Weights of a small GPT-style language model, trained from scratch on English Wikipedia: MLP 256 SwiGLU.
Each number is 50 + 12 x the weight over its row's rms, rounded and kept within 0 to 99. Layers, rows and columns count from 0. The size before them is the row's rms in percent of the matrix's.

# down: layer 3 MLP down (transposed), 256x96, rms 0.292, rows 129-159, columns 64-95
# gate: layer 3 MLP gate, 256x96, rms 0.293, rows 130-160, columns 64-95
# up: layer 3 MLP up, 256x96, rms 0.326, rows 130-160, columns 64-95
down129 096:56 48 63 40 53 42 53 53 31 61 43 47 61 61 56 38 49 46 56 45 45 40 56 56 50 54 61 35 72 48 34 56
gate130 094:50 49 56 72 48 45 41 58 56 65 55 48 42 43 63 38 52 45 51 53 55 32 58 55 52 13 55 60 49 36 55 38
up130 080:58 24 40 58 45 65 40 64 34 39 72 52 26 70 65 49 53 46 50 43 57 56 76 65 47 40 41 48 55 42 45 41
down130 091:55 23 54 43 53 80 41 41 58 49 55 63 24 59 45 63 52 31 56 70 65 48 51 58 34 44 53 31 47 50 39 40
gate131 092:66 48 69 47 50 80 39 62 71 45 45 80 46 38 48 43 49 72 51 43 30 47 56 54 54 43 47 48 58 56 69 55
up131 083:41 56 44 54 62 44 69 42 55 42 55 54 61 48 46 57 51 66 48 38 63 33 54 52 59 47 50 70 56 63 55 66
down131 091:45 77 55 50 50 48 71 77 29 32 65 52 62 54 71 54 43 50 55 29 38 50 27 52 64 52 44 29 39 28 30 72
gate132 116:52 69 56 62 64 57 36 43 59 39 39 49 49 46 61 32 64 31 65 53 50 40 50 60 53 55 51 49 40 50 19 78
up132 097:57 39 58 35 24 32 50 60 54 56 61 62 52 71 66 73 47 30 46 66 44 63 35 37 60 41 49 52 56 40 36 51
down132 100:55 43 28 35 47 39 63 40 49 74 60 33 70 68 67 57 42 49 42 60 50 41 57 39 47 50 43 62 45 51 34 51
gate133 115:44 33 55 42 63 58 45 58 36 52 63 46 57 58 47 51 66 40 39 60 50 50 21 42 38 77 58 46 49 56 34 58
up133 111:43 68 60 39 53 58 57 56 47 58 20 63 39 38 59 54 60 51 53 51 55 38 43 56 57 60 33 48 40 65 40 42
down133 096:71 50 66 53 38 35 47 54 52 49 23 63 67 24 61 39 55 59 58 43 54 43 36 33 47 52 46 63 54 55 43 32
gate134 058:39 50 52 35 55 37 48 49 54 47 56 55 41 73 58 41 49 62 58 44 49 48 20 42 55 67 47 66 34 70 73 48
up134 182:52 80 79 18 51 60 54 63 52 37 32 51 46 33 53 50 60 50 40 44 66 36 46 60 44 52 46 45 43 53 28 42
down134 157:35 75 75 10 54 61 41 64 48 46 28 62 44 41 43 58 63 49 36 42 65 38 50 66 37 62 35 40 56 57 54 40
gate135 110:61 49 60 51 52 71 54 48 46 46 48 30 65 57 50 47 38 59 56 56 57 41 29 56 61 61 82 44 64 28 63 45
up135 104:40 51 34 54 47 34 64 57 50 43 55 60 47 44 69 42 46 31 39 62 75 48 57 62 58 42 31 51 39 71 38 47
down135 099:56 42 47 51 62 51 46 62 49 52 53 27 66 56 53 59 44 41 75 43 22 56 63 44 42 44 42 53 53 45 82 57
gate136 068:53 28 41 46 60 65 54 41 47 36 59 59 43 39 48 43 47 63 50 28 30 84 34 43 32 58 38 34 39 23 65 27
up136 151:33 62 56 28 65 58 54 74 47 58 42 42 38 28 37 35 48 46 46 50 71 46 46 59 44 30 60 62 57 74 47 55
down136 126:32 46 45 24 61 46 57 57 51 70 35 35 38 22 47 54 55 51 47 46 70 55 60 67 51 49 55 65 57 77 58 54
gate137 104:53 56 62 46 35 46 56 56 79 49 41 57 59 61 47 45 48 56 37 59 65 53 32 42 62 32 62 32 37 32 53 43
up137 100:69 39 37 77 53 66 41 45 57 34 49 48 41 61 42 40 42 39 35 46 52 35 52 37 56 40 73 46 56 51 49 53
down137 095:32 55 30 40 70 34 62 56 53 32 73 27 17 49 45 66 62 38 45 47 54 60 60 52 51 56 52 53 54 59 67 59
gate138 100:12 47 54 32 51 52 46 58 23 49 45 65 40 49 52 64 55 47 57 37 60 58 22 77 48 41 55 54 62 57 61 58
up138 112:67 42 57 53 52 49 55 52 46 47 53 50 49 42 47 58 74 16 36 21 67 64 58 51 38 47 59 56 59 61 69 63
down138 106:39 51 34 40 60 51 53 45 48 67 46 67 39 37 53 51 48 49 34 45 54 27 48 60 65 49 46 73 39 66 55 48
gate139 108:37 60 73 51 35 54 58 55 47 50 43 59 39 41 48 61 74 58 71 35 45 47 58 44 47 22 47 72 47 58 36 59
up139 090:23 54 56 55 43 59 55 60 61 54 54 58 44 62 24 34 41 48 56 43 56 59 66 46 51 33 56 47 53 45 32 77
down139 091:53 59 49 79 50 43 37 40 37 44 49 42 38 57 52 46 52 61 51 53 34 71 62 61 41 51 46 36 54 54 41 57
gate140 100:37 67 61 61 63 35 44 63 49 56 42 64 40 59 60 46 80 64 38 56 57 71 47 53 43 28 42 67 49 37 51 49
up140 099:50 34 39 66 44 53 26 37 53 63 39 58 40 48 50 24 46 56 48 52 62 54 58 73 62 29 43 74 53 48 42 76
down140 099:50 36 44 47 44 53 38 50 45 45 50 33 48 53 29 49 45 38 29 41 40 53 47 81 62 40 45 64 38 40 46 79
gate141 087:48 63 37 34 61 51 39 51 39 52 54 46 53 46 32 28 58 60 40 59 49 64 39 45 58 54 47 54 61 58 31 58
up141 088:47 26 37 49 53 55 64 49 54 32 61 51 51 49 49 44 50 42 44 50 52 49 46 45 44 65 40 48 45 39 59 68
down141 092:60 35 48 39 51 63 63 56 34 56 33 39 57 42 59 20 63 39 54 50 45 59 56 54 43 75 46 36 27 63 63 57
gate142 097:61 52 66 45 55 55 61 50 54 54 58 49 48 69 54 33 39 56 44 57 70 59 53 49 57 52 52 61 59 69 56 34
up142 083:53 64 55 58 50 42 38 38 41 47 59 22 44 48 64 57 70 54 43 38 54 37 52 16 61 50 30 54 56 56 47 42
down142 090:47 47 65 50 45 74 38 65 53 34 47 33 54 47 38 43 40 46 39 36 57 45 58 35 60 59 58 63 52 42 28 48
gate143 095:12 59 56 37 50 56 44 22 63 38 49 45 58 47 53 41 62 42 26 62 58 57 49 56 48 60 40 42 40 38 41 53
up143 081:25 71 38 50 55 51 66 58 80 53 53 65 16 52 41 27 78 66 54 29 63 45 60 56 51 39 39 61 69 48 49 46
down143 088:40 64 61 45 50 61 53 38 69 37 52 52 69 43 62 36 50 52 55 57 48 57 65 48 54 81 55 58 31 45 60 56
gate144 134:70 45 57 28 58 43 48 45 44 35 56 52 40 62 40 42 66 37 37 62 46 64 32 62 62 67 43 52 54 48 39 35
up144 102:57 83 76 54 42 54 51 25 65 35 46 82 50 44 38 20 55 46 51 47 63 55 40 57 54 52 69 45 46 33 55 68
down144 084:40 52 35 44 57 43 53 61 51 64 80 64 49 41 58 73 22 61 43 48 52 45 25 48 26 52 70 45 63 51 54 46
gate145 114:33 68 31 53 54 61 36 72 58 66 48 42 60 41 35 42 59 60 82 52 56 46 50 60 82 44 53 31 52 64 42 38
up145 101:46 32 59 37 45 30 45 51 49 39 41 42 50 57 58 36 48 47 32 55 52 53 63 33 47 51 41 49 50 58 42 53
down145 101:42 50 38 57 36 56 52 36 55 45 40 71 47 51 49 48 49 68 54 57 46 69 55 67 58 50 49 44 43 49 63 53
gate146 111:23 58 58 52 65 35 54 50 51 55 18 68 73 38 78 63 56 49 45 51 70 67 50 67 43 37 62 44 53 44 52 40
up146 099:46 42 63 53 49 57 50 60 40 31 75 44 59 60 35 55 54 58 63 36 41 27 65 37 50 54 51 27 49 34 44 63
down146 104:50 60 40 35 49 29 55 58 42 73 30 29 27 64 27 47 43 46 49 46 75 32 56 39 36 60 34 27 53 60 62 38
gate147 096:48 49 41 55 72 47 31 38 50 41 29 44 38 48 28 45 37 44 71 46 56 65 49 42 37 45 59 67 59 45 55 57
up147 102:59 50 46 62 48 50 51 50 58 67 41 43 52 71 41 63 39 57 53 56 37 39 48 35 68 55 69 65 33 37 65 55
down147 111:60 27 51 53 35 62 50 59 59 60 37 59 55 32 65 57 40 58 50 72 43 47 34 37 61 62 51 65 30 53 56 46
gate148 105:41 57 54 33 71 59 44 70 47 45 52 40 45 54 44 27 34 52 58 41 48 63 48 73 58 37 45 44 58 76 60 39
up148 075:66 51 41 70 59 60 49 51 47 57 65 37 67 73 53 45 41 41 26 42 48 59 38 42 57 62 41 55 58 62 62 47
down148 091:76 34 41 75 12 60 39 47 32 67 38 63 50 43 49 61 52 56 42 69 38 55 47 49 30 40 57 50 56 41 50 39
gate149 096:43 68 49 44 60 46 53 60 41 43 56 57 45 38 57 49 39 63 33 50 65 50 44 36 46 56 43 52 50 59 36 70
up149 082:35 45 61 69 51 44 52 59 21 51 61 56 48 48 31 52 53 62 74 58 70 39 31 51 52 47 45 51 47 36 35 59
down149 087:60 48 37 61 44 55 67 51 39 58 44 33 36 51 52 49 46 43 55 60 53 62 56 37 46 59 79 42 41 56 50 32
gate150 086:45 64 64 51 80 54 42 56 34 70 38 62 50 53 55 69 50 62 50 24 57 58 53 39 56 22 60 75 59 52 71 55
up150 097:58 47 45 37 49 55 58 62 50 56 46 41 36 34 47 34 56 36 43 38 47 46 53 40 58 25 79 44 73 72 75 55
down150 104:43 58 55 51 41 76 45 41 64 55 24 56 42 52 39 25 43 58 36 56 48 57 63 59 52 48 55 53 56 67 72 50
gate151 099:50 47 43 63 59 33 46 74 41 25 38 52 57 55 56 68 40 62 22 60 56 64 48 53 46 54 43 47 45 52 50 43
up151 084:65 72 41 46 44 48 55 48 47 49 67 40 61 36 37 53 56 57 42 56 28 49 39 41 63 61 46 62 50 30 59 39
down151 085:43 47 59 66 45 29 39 34 52 63 23 50 42 52 74 23 50 62 46 54 54 56 61 38 49 31 64 21 44 52 51 61
gate152 096:36 33 37 58 76 45 49 67 43 55 59 69 57 59 49 41 59 67 41 44 49 61 54 41 55 56 47 35 39 64 50 57
up152 089:54 44 65 23 44 39 62 34 41 53 43 52 39 43 57 63 44 51 58 49 39 57 68 80 47 39 61 46 68 43 40 48
down152 091:39 65 46 51 55 54 42 46 55 53 32 81 48 50 49 54 49 48 59 45 45 35 33 55 23 17 55 45 40 41 55 59
gate153 073:33 74 39 33 33 52 44 66 37 46 61 61 83 41 55 60 50 36 77 57 48 71 34 51 53 57 65 40 37 37 45 58
up153 125:57 49 50 43 58 59 50 74 38 63 48 43 44 44 43 36 48 59 61 48 50 57 60 61 71 25 45 58 54 55 47 49
down153 123:57 47 53 40 55 52 51 58 29 59 58 36 56 48 53 43 48 34 59 47 49 57 51 57 74 48 59 70 70 51 57 49
gate154 104:37 53 49 59 59 61 30 42 45 41 61 40 47 31 47 49 68 54 30 56 32 51 43 47 51 55 57 41 10 47 52 57
up154 095:27 53 46 51 43 49 41 57 42 32 54 36 56 29 43 55 60 52 48 44 30 43 57 71 42 44 52 48 35 51 50 64
down154 102:55 49 53 62 39 40 74 64 40 56 66 41 52 45 37 61 43 57 43 44 39 21 62 47 33 39 46 58 45 34 47 48
gate155 101:44 55 75 59 41 40 42 48 37 40 78 53 62 60 62 40 69 51 63 46 41 64 68 57 39 31 36 49 45 57 42 73
up155 105:43 59 46 39 35 38 52 53 61 43 69 51 60 50 58 59 38 57 50 49 54 31 59 49 42 63 51 45 46 41 55 24
down155 093:48 57 36 35 41 41 63 50 61 57 70 54 48 51 56 48 58 62 58 39 60 64 72 50 45 34 44 53 46 45 64 52
gate156 122:61 48 60 54 54 61 41 45 56 33 37 51 43 61 58 50 45 36 57 42 56 38 36 36 20 64 72 49 52 52 43 67
up156 074:34 40 46 31 62 62 49 43 46 42 47 61 65 57 26 65 28 46 22 40 71 72 45 46 54 61 50 80 54 67 45 29
down156 081:45 37 64 58 39 15 43 52 64 66 65 49 59 32 46 43 53 44 65 56 51 49 50 48 83 47 48 58 40 50 47 52
gate157 084:52 31 41 47 43 53 39 41 52 41 59 54 59 57 56 29 44 61 61 46 34 55 25 44 67 32 46 45 62 43 67 45
up157 106:37 47 53 44 58 70 51 72 34 50 54 41 50 41 49 55 74 21 33 71 85 55 59 42 45 53 56 45 49 61 27 83
down157 107:49 49 70 64 58 54 55 60 51 35 49 40 52 32 58 63 56 39 49 51 75 62 55 38 40 75 61 45 54 57 31 63
gate158 103:53 47 67 52 46 46 42 50 55 35 68 52 55 74 77 41 55 73 25 47 50 57 43 66 41 42 70 63 43 30 42 54
up158 095:44 56 55 38 44 45 55 33 49 41 39 70 69 68 63 46 48 54 48 50 25 40 60 59 34 49 55 48 57 46 32 57
down158 101:54 40 57 47 63 69 26 43 49 39 50 72 43 40 31 30 31 62 18 32 79 46 56 38 52 57 42 55 55 37 37 49
gate159 103:39 50 44 53 42 32 44 26 53 34 38 47 50 69 33 49 53 40 49 54 66 48 61 66 49 52 51 39 63 39 48 49
up159 104:26 43 59 27 47 54 54 31 58 55 47 56 52 43 38 55 58 78 39 60 57 63 33 28 57 57 42 54 39 53 42 45
down159 106:55 61 44 43 60 52 36 50 46 39 27 51 55 34 60 49 51 45 53 67 56 51 48 36 66 70 33 53 31 64 41 47
gate160 102:39 37 42 57 51 36 36 29 53 62 52 53 49 70 57 53 53 67 29 44 19 38 63 55 43 39 59 58 31 46 48 39
up160 102:39 40 41 45 60 53 40 32 54 70 65 52 52 62 71 66 40 64 47 33 31 45 42 46 50 47 70 58 30 46 48 51